config.yaml
n_layer: 10
d_model: 256
n_head: 8
n_kv_head: 8
head_dim: 32
d_mlp: 1024
vocab_size: 2879
activation: "squared_relu"
norm: "layernorm"
norm_place: "pre"
norm_eps: 1e-07
positions: "rope"
rope_base: 1020.0
rope_fraction: 0.5
qk_norm: true
attn_scale: 0.314
bias: "none"
tie_embeddings: false
parallel_block: false
extras: ["local attention windows", "gated attention", "value embeddings", "hashed n-gram embeddings", "a smear gate", "learned residual scales"]
init: "uniform"
init_std_qkv: 0.0383
init_std_o: 0.00856
init_std_up: 0.0383
init_std_down: 0.00856
optimizer: "laprop"
lr: 0.00136
beta1: 0.9
beta2: 0.98
weight_decay: 0.076
lr_head: 0.0061
warmup_steps: 310
schedule: "wsd"
decay_fraction: 0.667
decay_shape: "linear"
final_lr_fraction: 0.0
batch_tokens: [32768, 65536, 98304]
seq_len: 1024
doc_mask: true
train_tokens: 386100000
steps: 5896
dataset: "wikipedia_en"
Each number is 128 + 32 x the weight over its row's rms, rounded and kept within 0 to 255. Layers, rows and columns count from 0. Numbers have three digits each. The size before them is the row's rms in percent of the matrix's.

# layer 7 attention key, 256x256, rms 0.0733, rows 95-137, columns 64-127
079:204157110133131139099080137131169118131198125145179151101137139137168122186146107156151085120117145147143132174130107058186115088083152086147081137111146117042112113130108056212169126091160118
205:150116153111183132087132109142138112179156147114112173157106178087124145125170103080151158136118169107117112105143123110116128098178153129122104119154171188093141142158080148103151178166084156
148:134107153122170107101122108145140119181158148155135189132106163072132155133161094067175161148106161103108099087123118102123138095177138114127087119146197174116138173170067176124114170150102150
071:121150096134077144156097153077141137067120111092161094153149083168104106115085200165090118062158085120174165172138140136122127173075108108145158159067084078138080112091174104140143086093171147
057:107095108144072114133104151106137105106088103121169108139137091162155122131081186144089125068122079129147116181134144140081099188091105087135165181065096086148065105082155111140123097082171115
058:107104116138145096091079138150192107130139089123157136121143124139155117143111103025091153115127122100178095133154102093102123107123135139125143135103182167121105207127105168121089143112125146
059:085090102120097109098096186121178135127113125176154129124127122114132150114122141111109137106133111107140096170136156133106074132085151118100092162131105099132116139122127145146120089124160136
060:123114126126147116133086158145191110181177081171141120148117051105120161113107122041108149102106115101154116153133082116114134093133118121132154156146169146082109173161077153159061066108101152
070:140068116140133101135161094098123162118126119105175158107131120108125102172180190147162085084126152078144151128098172096142079117101064164088138144067160151157103143092111160149131141147149156
059:131109071100124111143140146127122150116128143084154100130102145157133119134127203165134108110148143116131118164139115087149106129096106135107118104099064094078082155099115116136218143115124155
059:136107108088156106123125109107138076189132160134156159159087137097125166154149149085153173095107139099149113119174109088159123109162126142146100131091124129081068143165071154119167141127118166
139:131163125114093164177149165129112137081096102090115063121153094176098101102103164188102104125142094158124141169112137159138121168095103118153172138117064083137134081095184083130104100103158108
142:119170107129084152164148144102118124088087114103118066124148092183112092114111170191085110118159096161130156160139139160117119173085111126144160132125063076150126091094190076129129105115154114
144:121149105132080143152138156103130131085100095100140070124144089181115089103100167193076107107152077156133147168158131154122120159088116107154181133099072077151104091084185097134115097095153100
144:108152119124083147141180162101124101099094095105100066115147101174126115095107162182076131124147102152135164162163154153128103173096107106142180124108057084144107076092187101119102101087147106
163:095128104123083136133130155101110088081111104128147075099154084175106104100109157175086116088154088152151150153175142165116108172079104102141170142101086079157097090112192106134082102093145119
063:113165111178124131100161153108145197155160187186163174100136136122123054122156150154178096105155119115110152131136146154086161110068132112163094124101095114165091168101117089176157135212135161
076:144144172147093124150184126157152151119128136160045133165166109129124082097129179141166139143176118135092107142107109152144164135126115120086135180181177128128112146141129113144144130117101150
072:129110127150155141086091157184137132140129085079137134199128115111119210121160105149136133067172103133109121115140128076117138141136125057080153134118045132098105123120145115135092171142143166
072:088154149165164077091129168134110158071098129086086094136139116103118141094126114064120114127136126194142120122108136116112181110118093109063113180126109108119125135151179107122116191135095144
066:134126119096114233131090106178133060183113118183127116168123114137105122115073182160115155126053099109111168153162142133159081186171080099132129075100106165162150148140102137103095157101141163
069:147166060166148118134153169098151145110179120105167113115095156187156077103139099129117121112117161135109077123135172125129098096098120129154172130168140158124096113096103127146130102209110152
068:091106127169139095126093151114133083171123161189107159139128119136162193141151157153126104121150091146144174144128142165078067107129151142087101109118091101075131071154127120138144087123187139
065:167065169132121136137071130132148063140106080139145136113111093100118221136134139148123146106129122139134109146102166140112086154192133132089125138111109149095090046098113140163101064102178128
069:129126145122167161140183185137132134107135092144099130119146122101083151141199122117101150139113105081154134147176214123122162059103130145080102093088111104154124069116140114151176158099171102
068:120086095153095119153165155169073147121112121122116107162112102099143095117131172106173167165116165141090111127063168115117141146084125146163128187127146122094120196149131122133144079094093181
068:124098116113121171103089157087132046128085114188152158139125093139103148128153195153111138077067111134084105133098184147158076126119095128098091115136116170156139089141099090162174149103160121
078:102135124172166114143105146100156149067167136110097099065132162154127094121105112101106065180134118187175123110102167101125164118126117139155157210096146149151131117108163143132135127141140103
076:142118159116080156196109117149167116128139133120086095057163130105075107130115096117194135190141117062160140119091105060109180115170131118133118194136123124121155132158145079125099154098125134
076:127128116187153126139156065114123231140171172126184164098147142144140024140122130158116124117167131098133176071187106151130160153114088147146103077084146136109124159103122177117158108199109104
081:134148138152123170097069096142152108120130087138086139105117138108071096118116144154123137140111098066206190070178086192091182200151135118119103134131127112157184130158136089105092092144119141
069:131097118142105153055116141130114089181121173156114127129179164041086198135146138084159145123140095156093155129159104132108101076163104151189133164156095108155117121159118161156043102147126129
066:123144099145098149103114090130159066112143109128152158134121159113124084115145141167075123116129169137123120096158047172067122082136129149121044133159142118099141127152128089188166092162144113
083:150192214132151123167117091142160102114158132176103149114107191155173090130105098121132111100132140115076089184142167131129095097154071091160118066095104142156139108124153189109113143131133107
088:062151136215141108138120126136171125118161093138163140095167155132146089100116106118091136110113107185112134177085138112053105117100096082125125128044117145126134108112165148137102080097177088
103:200133116120127127134124151122064162155171143095150153158110121135071161156112104150181104176103139109148169163103107111153109128116108136133097211134124096130147126129121159115149135134078175
073:109093096082120202104145117132139067106085066110136134178150111093140163124112171106142159126139137161071126182123153128094072192110130133175090151128128096094075155148131133136122141115070114
084:098174180176121104171139139103139147158149090109115098096146171167145097112115108138092121137138178125102075096136138086138121102130067107108149096150159134165181126130163040129095100144144106
116:189091140079131100097133126173116125099090173155185112148120094084058157169067136128148064126111094111121141205083140129131131246150140167165133158096134086134027105119124197131103153092123144
113:129126094200108148124089139108094125105101143148179142101109110127105081122116172140112098133137093141155200138103119134153140160126074124159131150056100060143081087114127127113148086089086163
074:124193169126138187093166075111134138171146126132059118085154171135125139139164118132109184139167137134125119099165168148154119130093125094067139111164131154137113119128136128088074095109124107
084:138178142088151138105088084154155043124131108158118129113149158056167071139115126109137137135098087123185134091171132109101151148152078131127124117127118185111114116135137127133122167177190136
081:111148094167113112150120105126070132129095137116162113116085078187192154091123174169160179121143060160140116149175127130161083158101178164149158173113161098107119132117134177072151127117131127
# layer 7 attention value, 256x256, rms 0.0692, rows 64-127, columns 64-127
097:139120087160162108156089164158133143144150170065148125103079136105144085171061105149119209135126138126095160130113164094074119133136121089094176160112120129103144123172104166169094155146119223
101:135113063143109168094134114136200128103117189170176095050120157163113135114136133135084108119152117138129082107114114049138074122160149095045181168123136158170120161139160123152138150148069136
083:161121108131124144155161145112152100150126143133117160172068102126136162154101165165184113149128131148072156198142145142151107153136121124149135140096110117086121101114115135095158064109077099
083:131110078156167111111129137096156170118133152179108083154168126129148120115133107119056077131135116136170074096175164164103120126162179098161160136084154190141128155126131132159117113181110140
097:136117146115144112131182093091076159111174114176114151164120113147184146188118097077150117113164139197132101172135156091153152101093096149161193106141118121110153146129118173065141116091200093
088:126114176105116130107154131175132125173191114135071153148068110174154098183145144121177142143146131140117096168140141111112133141099145204142130122100115079069119119148121169094104101096146148
090:119084154148092154149167103194089131126103102070140129078094141091076149101103159151158134075147119131132207154112149107133180117203118197075081065110135145080206114071135127154105120113113142
102:124114171092146130141221173104083122111130112109158121116133115165224102151155114100134151077137197148124125105169209155074174166101132114136084072086130114095159129136100153165171175080148129
106:162136140120127168099125079167102163144145095127134092108073151122117145150150122098099098141127128141078092078151104178100104093092095182078133072127161096142132107159142097046096107089163134
109:189157200182117095158049086092133141105186121081164140131139104105136184095113122156138163165145123124084154139121119069198115148085143149168129186109118135129189138067149160094091090127116119
099:144139140063104201132073144160102153126120100176148153085072102139112196161092191127193128132111130171086142101175147049145178162139072177085147103127150125118130033119079164131131146090126137
099:118191129126133119081168142144082152140175100141166125083148134143080166176109153123151112174118164163110127136145115085139155141136103097079136114096104099094117121132160197125182093055148164
089:084049133159167124093119097103139137094117106099196107099130199154137102139151090092078128068115134137207108145093156112168135116057107111107163148184094167154177163116165139142052159165202084
076:148105108126130146160169145109122098134132108077128155119134176119106119077145186172147137140194145070159187163104146124109051128117136161120078142168087097058102139142163121111124130097105145
103:199143103135094150115016125164131137136095112150161144136094127098116211178108160136140145205109175100115150151154144116126182161134146148124196122081133110135186092144109141106119112138146108
083:135051146101111146121192113126069105096136105058130178128152149146132138127170163126141129108086155128112166142111154111137133150082085202136149110129110098100161155133151136148079163140164139
095:136168089103120118154171167136137166127147118120185145140067092144208124178176099127176143125133134182136092141124137110119144154125114095131098153099119099112076096148127158093208143087117234
099:059118150155150096137165091118163168104147116198141125142131116174163179058148126133177123100154109092159076127137127044170172166113162120079114139109144146183134123154121113168183170171032101
087:127122106100124126125134111142159122157135147129096142164111086144100153092143148179158148127139109125133089177104063130138103107119159136169136163126113078110094095167192108040163091110093162
105:136128163085148098173085114176143128123148075105116125123080091141115147105135143172132137146078166055088122102130141163194139160128136123118149188116155091154182128104152125101195109168110136
107:196156133141103161144120131116097083159072095095069152169169103101089128106093162172137161212124110165085155106137143158088013160163110188142100151142127117070096120088128107153080094118147155
082:074097177118121108131149131145081164129143076122126175136177106138140102085138147150169181123106152159065126118105162213130165108076120135182118132066119113094121109140159125081105118149112123
093:081121140118135201171188064143143153113140123103114146187117069146180172145141138125163122161177094182045112114126145158128088149120122171132093122160133110118118152088100151173127128135094155
092:153180164108110123090154140160080117103174105117150147123141105137071104173096146176176124212138137177092086081153206120124082102172115108082197107101136122128083097125109122133122124062073161
091:169143093173134182128155141095101106150135155121056128119121102094101172101100152134160131202193101123126151101156119178064072162088117130131077107124104112120077105105128146128149105155134153
096:083134138153132213126125123138100133119099110176164172124128133179135153124147115093130082136125106104075103120121089155043148120068192108165133113112125122121094133125158183141130122159115102
104:126130116118157102141143169133114182150177108146074140156109128121157143065146138112154158074154121084155127185148175156205124182119172154139069141097118137157145145143166119050169150142097142
107:160103140125154148137132170139064042128068092046111149092169125086100077083111141117145144140142149094210150134102154171136068138109139098118118153197104125119061150040134142185182161122183068
088:133137114135091161140142128142097104177094113174158125153106130162132202095124161139182135129145145119068158162166145148144152119112144176134105087088115105080151103190104155091177126093096166
095:123146131095082158129137110086152129144103122187076140187103103146151132103154140164141136115147120175095095117142054141119103092158087168167108113132108115053100095176153143051169146122063188
095:078143136126141111159118102099133165136090182106178143140105145084137148163143154104130120078105134092134142168080147135178226128138167155071109115147103145190167156094122096115151152125095104
113:173107114133142093132127178119152058132132168087135133118179133086044091148095162180117131147054158088200139144144143175140080160149137083103167170120129135106103149125103093221103106172118104
107:175181144070083150095108165102091183145160176160118135134120150079114098154109157146164149162091191142140126131104144139109153115146189091105042167134151097123130130136070159121165095078140164
113:138167132165192079088146153104146056131159162097130095175222133124190117110171147106130140152169107137087113109163122189053046123132170133174143229116131147159109134117098116154113077089129112
119:159116113100118188056107129098119151110094162144162110161157152152211142111126122113068120134132149095182169141136159139130146144124174137155166144056157128166182149124149142059127114131113149
137:170150193113096145094113147114051128130112068162097155153229132163118117104158100128181111088078094215098117161131196126075057105143081172197125151137103096144133120109105152125162158112156174
117:123144113147138117159083129089119153139101153157182153106082117111114172097074121151148149166122111110113150143147107105158132112095133122094068126103138099158078119206140102129124129127164132
151:118114178112158103087148135145086149133141097124111119152158130117165132094130138113180174158059153120137114153161177121125126093070104147159112150066102098186191133136107149152148137127161174
112:120078141085135104171167083195132098188127079160156117135093108089094107167098118137099137139155147102086076112154045156138061069080092167165113075196124071063162097206095133132129129108155181
119:147130075103131076099131115121144159145103130151124136092148143104152114051090110134102184167048167089185133088216074079184143116102117170167105100113128099088148100170152129045138130139168133
118:152183092187129139099174098134100082140098156093073134147168129101106160191121110109127094101148104083171115142097146188062153111154171186124140190070117151155185165112139157122120081104113134
107:132127130161146118151092075137195152130118122127084121142128161162168145153113116092137145090155119108170124182097172089213115141107153166098151133128132125119182154064165148060123145126146120
109:153172098109182155143108114162053125104194192062157129132164134140119144128160079111126144163154105143089158135178129140095150089094110101126126156130143102152168136138134126132159127074147182
118:153152164153155071142124087177152173113171153122119109156137122122178094165164088106072199109175098155124076132153096121113084077146153158119115088136132116110178153143116133095174108127146173
105:161145164145157121125128109164079132154126082107064114126153146135162095115135129125107100087150144130118103143118210152059057116092155152181175146168091145139112134026112162169101118113130062
124:155085056096191134098122145147124084175141180136155111165118146181166106115178161116099080118153139160160112102129076180052095144075152195116175158134134128153098121101133131149114097097150116
116:162171149125166164130089097168100127157182118101060108125088099143175158163131158110140120146150129103067114137101142092091165110106140101123099175108117165086124139096156095204064114103151083
096:129072138132138070127174112166120138161082164146098164158097175116137081186085178144117175119075170087121183151171165105178177154115135173101111125125115103048096105147106140160124141136132119
127:138077121106119156083107118106066156088135150041153130165124141137110110111165101143122147173159122143097120155148152169095125132120118061092108094065158136108099140155167097164112153142135096
118:099127130171136174141157161199177089108143063124095129082208100135079138099117123121157169134059094123142101104111128131136152159242104129101159131161110140101156161074165081135144141168141112
103:143155135170119093111112130118154147137198136133126109109108132128175140143119083091156119154162131167156111135129164106163078111134208129125125073119094143158101146123170155104169123115192124
116:074110133134120236178087178150161181124156158147152160102086091095151105107131098139128162124071176079138155132077118140165132135165191108131052104145114121123102161144153117110165096145105067
121:106144113075135110139165158185072133174191100125103133080094165136100091100124124089128131109131095180150122125161042105140128122088115182127084074088115136112120111151167134181108166121189124
104:111083106098161114087094134130086102172126091133109135056178123161099059121057076125119149072116087101146195166129108117139124125108076116126119082125132163159095136081193115129132184168157104
131:120130116088103149082084157142181170134132098085169101132092152127170103164121111135079166117086194096150122113150120159080196152111102105107127109122151126025186116183115129117064143094106093
102:106067090133120109089115081055123099121059148135173152146135115141095162112132149164084091101186089117152165092145081101167175110153091088108164127134152125103090133144206112089108173188108143
118:090121110151111113112168123194165119174140109142131135167143075124190129051127091128162103103177087132104076119131124132126100097136206154139097158157137113078138168103166152210113091133160055
114:099117119094113166121040180097148155090124093107119111089034170169118127066077096172097133136117134105242101124099118111187166124197164073069127134107150160134129128101163127112156164152063109
130:177156139127115101210115097134100141099119157065131175126159125112070141132175204129146130137131101165133178087147131150129176087135043091104149185109127135209093088072108088099140123119107148
112:098134185098118178085144133179159111129106011123169083153127074150114157132108154131131146113094162161112042127151110180093109152154090133139116145110114157096155152093132080161084184148140094
118:065135121147096161122125136079090157090130150069165117184069170124159169087169138164072094083165138199098151122123142171138153127076175069121113094159160109069095122225128133146095142115116109
121:120099170202111149163054155068111171078130145174072160107140107162119166100082181149115108170123115131171152109094175060173105132194136111122145136104106158132088117096145128086125158159162095
117:108105160116151155126069132097078106122086096128080126155095146144093118134060173134116134163035157060188151163150150089184140157144146147132104135062123173140117134106136137103120124131122062
119:158087067119166141121135116112063168138138125042095153154099191142158131115180129114096128140141147163149133158175138106141125109110138144096102086086155121163154128107175108081134132108147167
# layer 7 attention output (transposed), 256x256, rms 0.0681, rows 64-127, columns 64-127
096:156147128123116148120064186072168121121100112123138194122115119111155111124068160145116172109145051183150122122150125220116077134142086159129074163110113074112116139134166101114096158134212107
102:138118115099080120099131114141143100114181109119073130126096124102133099122105118138190103094116104127151122183134145147126139172150106163118048145125126093096103121160230143129101090171148144
089:132104149107190140115186145123134145201102176140096080187144129092162117164120078084077127106092129122124146113094115145114158071153149154101170089135097171170145125118113099143144130119099113
093:131151130148085120152137129130170146108152099101137234108108120147092140131077141156165094087126157118127125139134163086154141148093098121137057118161200097087098141135178170088096081109162172
100:143118066114150147096158113105105156162079099108185162104143070134136136086141123098094157114095133101102048107134128099114137085120173102093188129099082158163148184130052125152109121168133157
091:167109106105153131114171136154078121140072176123156093158147143109136153129188103111096100157124097148114118088057083122155140066114158128087163163090112161185166131108100105172130153139100137
088:133082184082249101119154081102122142132131102116113044136119123133174109109143087111160131108115098114147148147173160097136136122135151137092154071100140133176153138145100120104157124134106064
105:132136120153105098117112110121110150129064092126183249065144077123113138113130167127080200112130136100091097128163111101120155098126141109121115135096071169132120216117017153151125174096111157
107:135120073138068145069089138123100122064071108134121079132142146129111131078136110139124060166135134120149072165127131082180134194141088130090144169159074081142129127157144146108126146152087162
103:130139130133140090119110161082165099082159131093141075133097147151160110242130049134142089149117118143118136097089150148143131084137118118129116124098137098078157103105174159168154135096078091
097:148135104132128120120141107121067134199126136190094162141096117141125094068103128128084163140160059116134079160179122146122112101141096110092094171088097156188146152158118088118166194142169116
101:125112146060112134124120135146107092093108122121119102129104144107124132082111143095088053121133099056174097107130113124082125077154138147123072162120155151118102105095129096095079091237161133
092:096138091170103154097112079117160116087123068081150184096101117137123150191157096137183125137120135147104096125127151096128143139141101120125116156132124107096103151142136158146075123169106130
075:095126155119175112136135078114137156145102135104114028093160128067160168129127113051141141086066190118162155116133120136111178131196174172117172111097086097132195126083110137146179123098100101
094:131101123125154107125129089084129129176143168128147089119116171134165146102109116135111120176145000119140116118120158156129112169112177099106161130147108094097123146157121070091201172131184083
084:094119150130150119113141071128156139167072133116154069103149108092177144099168100045132164127108099131099143109137136118100148155119161089114234130099077175148144125100101102135132133152105108
095:132179164113093177069163122131084157174149140129133111135095130152144089125114152094032131091166098149132097102091110148118119120148159150122077126093135149194131089078078106153104107131194095
092:119105145120038134142134116146112130129138077095131169172128127149119109129088175132146122098180083168103135097132151148132132149117099157167075127123188102113101126138182170135143133114091108
099:084113124108177119125172148153105165145142179135078000160145130109172123159160098082156092127098140122111172117078122157136155171130171153127182112127124104177154093104224081139159107147069111
103:082106149164106130094102135133113159161113180137148014178150166173122156192132171072164149179123124166095154103100145109164107173061188129172141128152143099136135095145146091099107104123112091
105:124151154118167161194140183135135149135163176161119092147098174094116106151071111110126090105133175102143098149058128144087121145141092131109083118098148120090208109101141091129144122096117111
083:086122132131164130116152112109120190109114148148087062127179107140141175094170121143145129161090179093080121149123119131140132132140207093082208083112085165168174117123155114148179136117114081
097:140120102110115190156184161113117175151144136123119134178114133114103114117106120110106096076126116123083088115087114150154156147119119141096131126118131130164157116086037121215107161136094117
093:114114129098137153126192131149171132159071180161122155136089086074189124076107111114103108073071102105138148127135131166112133113100129137135149126114102162141153057092119138133086066207131111
093:137148162152116111145137127107107134140129094128086082140183168075100121078110153103155137134124226085122137090119063131167096137149164142113106084128115113150170104095099145094175145081205148
096:130067128158119176155145127126100194170162102119122057139136112100090153112130131166110098125141167110137100065079126113130109203123098148163077123130120116132177145102134115151131139096173133
106:130128149148129103129138088140129172135124122089100079128175164129123163164163157112143151144086107138114135065111164136120141084075171138136056118167165094154158095147155136101154174106069088
102:124131148159178094126068182158081113128086117140162040164136140117113143210168169149123228146130239116144126164103084098093106111143108138156048159150128110144148117103102102156101117100127139
091:172089144110159144115143148144075177171154152134097072148139126055158121122156166121071113116133053105106129125099102155134136100146114163088114123104111138155129149104116095101161131126123107
094:155110056112158105132142178137087138114111109162110042132137141112132113119132123100104072087171170101132138117082089198138119137190137171083117112070136105187162125096181120142127104128053179
094:180098105149131164107098124128160071090097100107131255126109120176117116123162179139095140096174066161170125132124130137157121122098098123166068159168173096092102173115038155094135109090103094
107:072149165119175124153119119149219081159162151136156148122093137140186144138132175113177189108113157128133186138157098115060098121122137132188143107145173169067085082132118102131140106156171136
110:145123113151106141116107089144142089219127178196127173152102159134159153089158164127036128109160097126158141137091106115104122118133104131117127136135141204130093130126091104137145139098183119
111:132185151127134137191140215159172124093125081079101191128148142109148145118072059123147042134088181109166108110106132092165159174100122114118123124159158078181156121152130156127105131152116100
110:116114152172132101161145111137164133184127159111123000145116156095164158112098083160157050156121060124127130092067139145180121219116137109114125122158202136109115136124170071109158130110199111
132:129110095164082119110107112102142112200116209165130089121141147145119110120141104128052032117126173052097109189131085162138132133187098061074118139099132151086115113163160137138078142113133150
115:151149103105096129147117123121148100040127117112079150113027145124123136107164158126133100114096145145173098064075129123118096056143133166116188126119110178104169173118123136142137138126147128
140:090172133157080106103075101149186115153122161103111121141128146145137141122087110131081020137130139116116121156122132047183116184179164074097109132119149136157086140118097102068124131111156097
114:125129122131129171140099145153092123094147191136103122137151107102040100158138181113100091126166143158102135168151106135098092161159154160163159148075110092170120111096140125108152125123182078
118:105132166166133091142107149183156096049124172120154023110055136158137131155126116113122079128152107205154130086098154101132104127135149142111121157103126164146097142099179085084150071114106152
115:148088112169113129145116112154148142137145068078145074164146161120134184119091087138118094124133045107121139074131162093117154167068171113137048131179194066091090135151092091091127087168185097
106:133087099092123144095103138093136145153085128098159018152155162107137151093095129118116072148113003176103127038111158207145144091125206142137087147131134110135134122096124105131105145180102137
110:103125161101135143121131161122186112109105177144107000160134149042151124095095100101104016120065125112157137103083127055186168130125129146112225135147112190118104171105144140142098107151101101
122:152122131045179146109136173109138082116121138143162061167131158109134122046118174123112029148076067163117136115118095199169156118127202138102152116085138088162114148120093144174110155186125133
104:128116132184118092137124172114127176096076171068188188118193123160077145190153118112116182118094213078079100201149081083134161132124137101116085151114119051104128146143104169095097139111106187
116:143176149139126152123168143143125179128126151091140053102152114140085092162167121136180178150058204102102121144089092000145169234177131135139115111124130108163143167136168138145122137089168133
116:133137132069148094123132146103108136086102103080144073136187129158123174152071128109129164095081162073170134108129130014152155097115154126134187107157135123130133180109102124095151176096106126
099:132144120151109140139077143154149127108104166140145255113137112120058151111122209093100217103176101178093114114160143126087112116163160140148112168104104177099103163087091094166114125139169138
119:122166145059178123137107166093153112122104061140134127180108129111195178014104152137098096124089173137181104198117111106147136170130124129115192149165097104144150146115146139108129121145109142
114:146110118092111117093156114130046087086153142147111014147087140078151120129097114119184057126166103086153108097136164199138142119114160125128092114141159117163122096171153063075130080202069164
105:106107140118147114140190071113119165096125115075185097124105118163170125152149086151160064127071107110169133061085109109137140057071110097129113119111166116123139129102101156099103120151140127
113:136116138132093097139154092120051120126122119144120097148088128131106140138164212154131201111192149160124126083130122208068112078115117163123118099146149132156151125113129106170157139100160165
116:103136132077186129117122099139120099053123089151129068102142083166130127164182157138154196117119155131147125132156090012123143078126081120117156161077132140154097177135129132084126122100078165
108:109111126102179097129110150098137130012074128092139057104095141177132128155172139154153144134117161114145098114153086107118159092146149131131133172144108103104120120147107122092079093159074161
125:124125176118127139128114105136078139108138159149154209098138124148131182116097115128078076162175096191139155147190159095114118143113153106134186123108096079172100160136081124091165121116098119
109:108114084097157117141125156119162119129136082128137000119097118102150094122129130126197169116110136096130134122092163190126093169133147183153156115131124155104136096065215103153137076152169159
113:135117138137160112142173166156046136094132111063146110168137098143127157135126123082104079108122218118138102186065092062092169109125109133104118145123132087151151118121169147138141099122075158
106:130126110104122107087122103102132112121108097112120078149046118172205150160116110133131174114149092157173133069150137116132140088088141135141082156140200067145154098128162084081115071111054157
123:108126110143126130074099177116189114202123098189132122131165150112138091092122128146134255140109034147099136156134163129130117134124127149154124107158116158098104120122162140170148135122114129
104:152132133115109105171110158126047096076137077122125159117097126176165142153104119130115059106230153133171111158156087154138137162110120079145091118133192021167116098168099116049119127113116132
120:137136166152147142117147111108169143139134113168121174126204073073107136074142154120087133135072201127096159190138148140141092090135067145114186099112105166116131124090187196178148168095128106
121:132147120116114093117157125075123072172139083138153145139113154119207114146114098144187150127138093104166112089110184251127106072126119105130088156130130126124174104088182099157134128113167144
115:116137118165091085183130154122121063096125098109146152124070153151154157183106123121113145112203099155175129084136134134138142142155141115158072183164185109113134138106106030105129150114158156
117:134113130102164118069101160109185126125062119131158011146160118099139139090138129114089159159054092143086162141080148060181163133140157149108128126140125183099101168091147119140136112114081151
# layer 7 attention query, 256x256, rms 0.0737, rows 96-138, columns 64-127
105:120154146104167136097101141100137129151160143121084192113119143105113157140179111102177116130100160119106128098123119101160144054166123127130094115170145168094153110155093165105165142103077150
129:171103139083202144104138093146114114164133153133125170152074153058132162151168102076168188137123161107127091102129109110099134093152149158124133104161167168093131181155074173110163157154114161
064:122160120114105178156116218081141133079089112126131093104147083147125095130107163170084041109100081168102148147124158092154140135106084110138138133111090086150151094102172109146111091095136114
040:177165133111136119131168189130137138077104133122075124060114134076137113113123151119077089102120106149122103149125137084120151111117122155122105130111122140161147167153140090152112153166119071
084:137091147117145109076099068137143136201153161145134167137149161080144160123170101069156190174090098092125146113159108090150164102147149123108131125110196173147125178139068170157130156162096136
067:148130159148192081099180151121172139140119121093116135156138180089155148167166103098112164124111195109095102134065134143057119117122105134131103136088168138117124132133117132143157160177102127
105:146139154092169106095144059120126116205160145112147142155137192080159172133178090089165182149105097088140105070174109111114133127148161147111131125103178174130107198155084167116157162155108165
072:143112097121130164171071188111116145065144170136118164100086075094121093167104125115162097132144115182133161101095180168094207124149119105165170165165088121119162108100104140107133121135119153
145:106154097142086134163138154095104143084100109123148078111149097168108090131091158177090093125143090156144166152144132148140122172084103118146162129118064087166125107109179097132105082086161112
050:092210124092157147147128176068115114103102099100091109075130138130108137085128149136130101107136154151143134157135131133170148108106103152149124097153069098112142085124165146114135133073141110
117:095169102170073141167121166119131134080115091152149087104166110190111091119087179205107096102136088154129168136124154147134106166106104110134125137101077086145126080098183087145091114075143110
126:100149103181070141178114171110125143075114097131136084114153101202112095121099173203086077110157084160127169162132147154150111155101113099140120131110091079140134086104184077140106093072163098
110:102148111172066140168131173102128132082094096140129086101141111175115083126104168198077079105162067151119153145145146148149111146105105103123113129108082083139131097089170069129121099074143095
121:105160083173090126149121184125143165068109111125115074103161113173125085121098161198072081108138109163126137145089148147147099161103097119129123121117094090154121113095175065146103112120157081
124:136143094183085158170126183108148192093118138149131099106146100159136092154082161163088076140141091159101153160085177134139124138106105114122129132122082087141155100079154068141159084128150097
065:103069137153096035140081150129128105157115140143187161125096105150160107153159128072127104170182119120058167119158203136079125084140191097093095135161136146083129125128108075118130083065148154
072:127095117132132126126127152143166174060138132084168097097121128144121110204158165118137099094109136152143100087082096060197135099121119142106159086110164133123163136081101144110097119115134132
071:126105145162107100078134158111143093084072173067101119131076180157099118172115139119125136133226183099152041134105143174101087167128129128138105145104127135126147109158128090097126174132146081
075:116102085146090153097103085139181158165134127124093160152170166139083120122120153097111178155130053137084085175122177137150101158112127084062106120117136136120178123107100090164121085096203103
072:152127107131157139081149192129048121067092124101131103141105135063136147151101065128146110074143157163148123120045074114074131130128144167135150122165145118136119134153168156162103132175086134
068:103132135145119096144111094126176169200139155136129148106173112078156103091140125115120179153114053123121143091146149144083159161133147084104155140059141147130118134076113132157152123103171111
089:121130161082170149141174166120109092089117085074124126131119142142140142106120136117097138092147245117150120170179132104094102143112111122182104137122125115137103155179139133090110161138147117
072:181175159072169123177164162097113114128150119086135103144114133113151138083095158142072096122126173125206107117156134095121101155103143156186137166122117140167124153163125117097164129187157132
069:108127137125147152157111210114122073148094103111103143135100156129099134103124154111125148128131240158128128087154164163053081136116061104190124112103098102109113146128138152114073113120138100
067:166158144105124060131057137194142145140176099134149117093147101160124123178128110135181068163115082114167136143062082098143142141119124155057157106125119133128142103083090084117154120106153104
073:145140154108157166135159218090093125112124103074163120114078111102166145117072127134122106094079199143163126106143125094076095123106128121139183150129113106115102153116147194114120111174124153
084:137147120127106152157081107120142142181162163224146184133159097094091121105127129106121163166095034142137159114176155146141146133137129096118153164103129155143155124090107101168106069116164136
073:123167151131149189123146156142092109091107115202119137191147163102067139144147113145179125146086182134101138077104108117177129140151086175145138079168139140139154138133152135132095154109088202
070:087055118122089101113094139138136134121083180177118149125149117123135090169164105106088085166148071132043178118127171124154162108135166096085132111174110149142143121102102109164143111107108169
071:106071137098141140097108157123095139107088120147139087217185154129085121189128098116123085153111141117052144159057094046137108083168141135134150077195148141125123088104115221142117162125066163
077:146162101134156107088145128144096071063105080157107103178100164105158146167134129140132156124186116120148122093051151146125106118122135180110115109182139112108147128134169116106204178132096132
066:102139174134153067134149137049183121149100097100134127098125127123128161101117152150081094144079087123112118078161123050197071099095097139117164081165163123139117136106121191097182099129113164
117:137107142079121110180153122080110107147089132134121144059180181151162108111126187142113182085103163149119183074142137205174136107131112094170115146128120119106109105167126111067151112100081115
095:160187148159092154222110119214112118108151087135152165147122126095120107161155186105173075088157102115138101125123210072125166097102106068138078134120144133136161150086118170129138158137084150
092:094144111080106083093216166057144078126078143179169113168145101160090148110098108154078138060133135110138101146178083176161133146135109180177156166173161090084093138175133148111102159090169190
115:097141123101106103087161120045111117168101123155096098127145132141119137077122149154109215118157115144138187095195096178163133171129117158166189131106135117121112158149145120112136114098133158
120:126107114096171124092080068160140130135147120146144178165082127108128138123140096101172117135169162095143061105072152037141153099136170128107060102139155156124157142159092150141134126148101139
086:162174110156116156182089126180119137094110119126159115104136102134108099181069131153124053154129097108107065156082153083113133103104109058058087126126124121172173119090150089138177122130172081
075:143164116161102146170060130155093164077115132129153119145143098163085151169050144131136063132149110088109055172052127079122143139107126103081092151118131106169196094082148112152170085143170099
136:153097154138154146086157123024135108164121134133094145152157170100116134111161092100104150113106149170091178061154139157117164100133145154164177162135135149113085143145109144041110182157040122
085:146127090114134107132125150132129140161143120111130118121091109085134117162123134175174104148152145146068112090084147130157104068103124118128099129129126101153145114123125101117123087104093121
080:153133081120100107089174132129113163118125120090164108134131136144121112107123138146112106180108122135150115160114130104111131062121160116068106098130125125146194165095146099179122096126132126
096:084139098107129099089088111134156080154154153138094105118107128165117148094166125142066161121123081131162168139145084144143134152155100199184176132135159150131104098153121129168109138100129116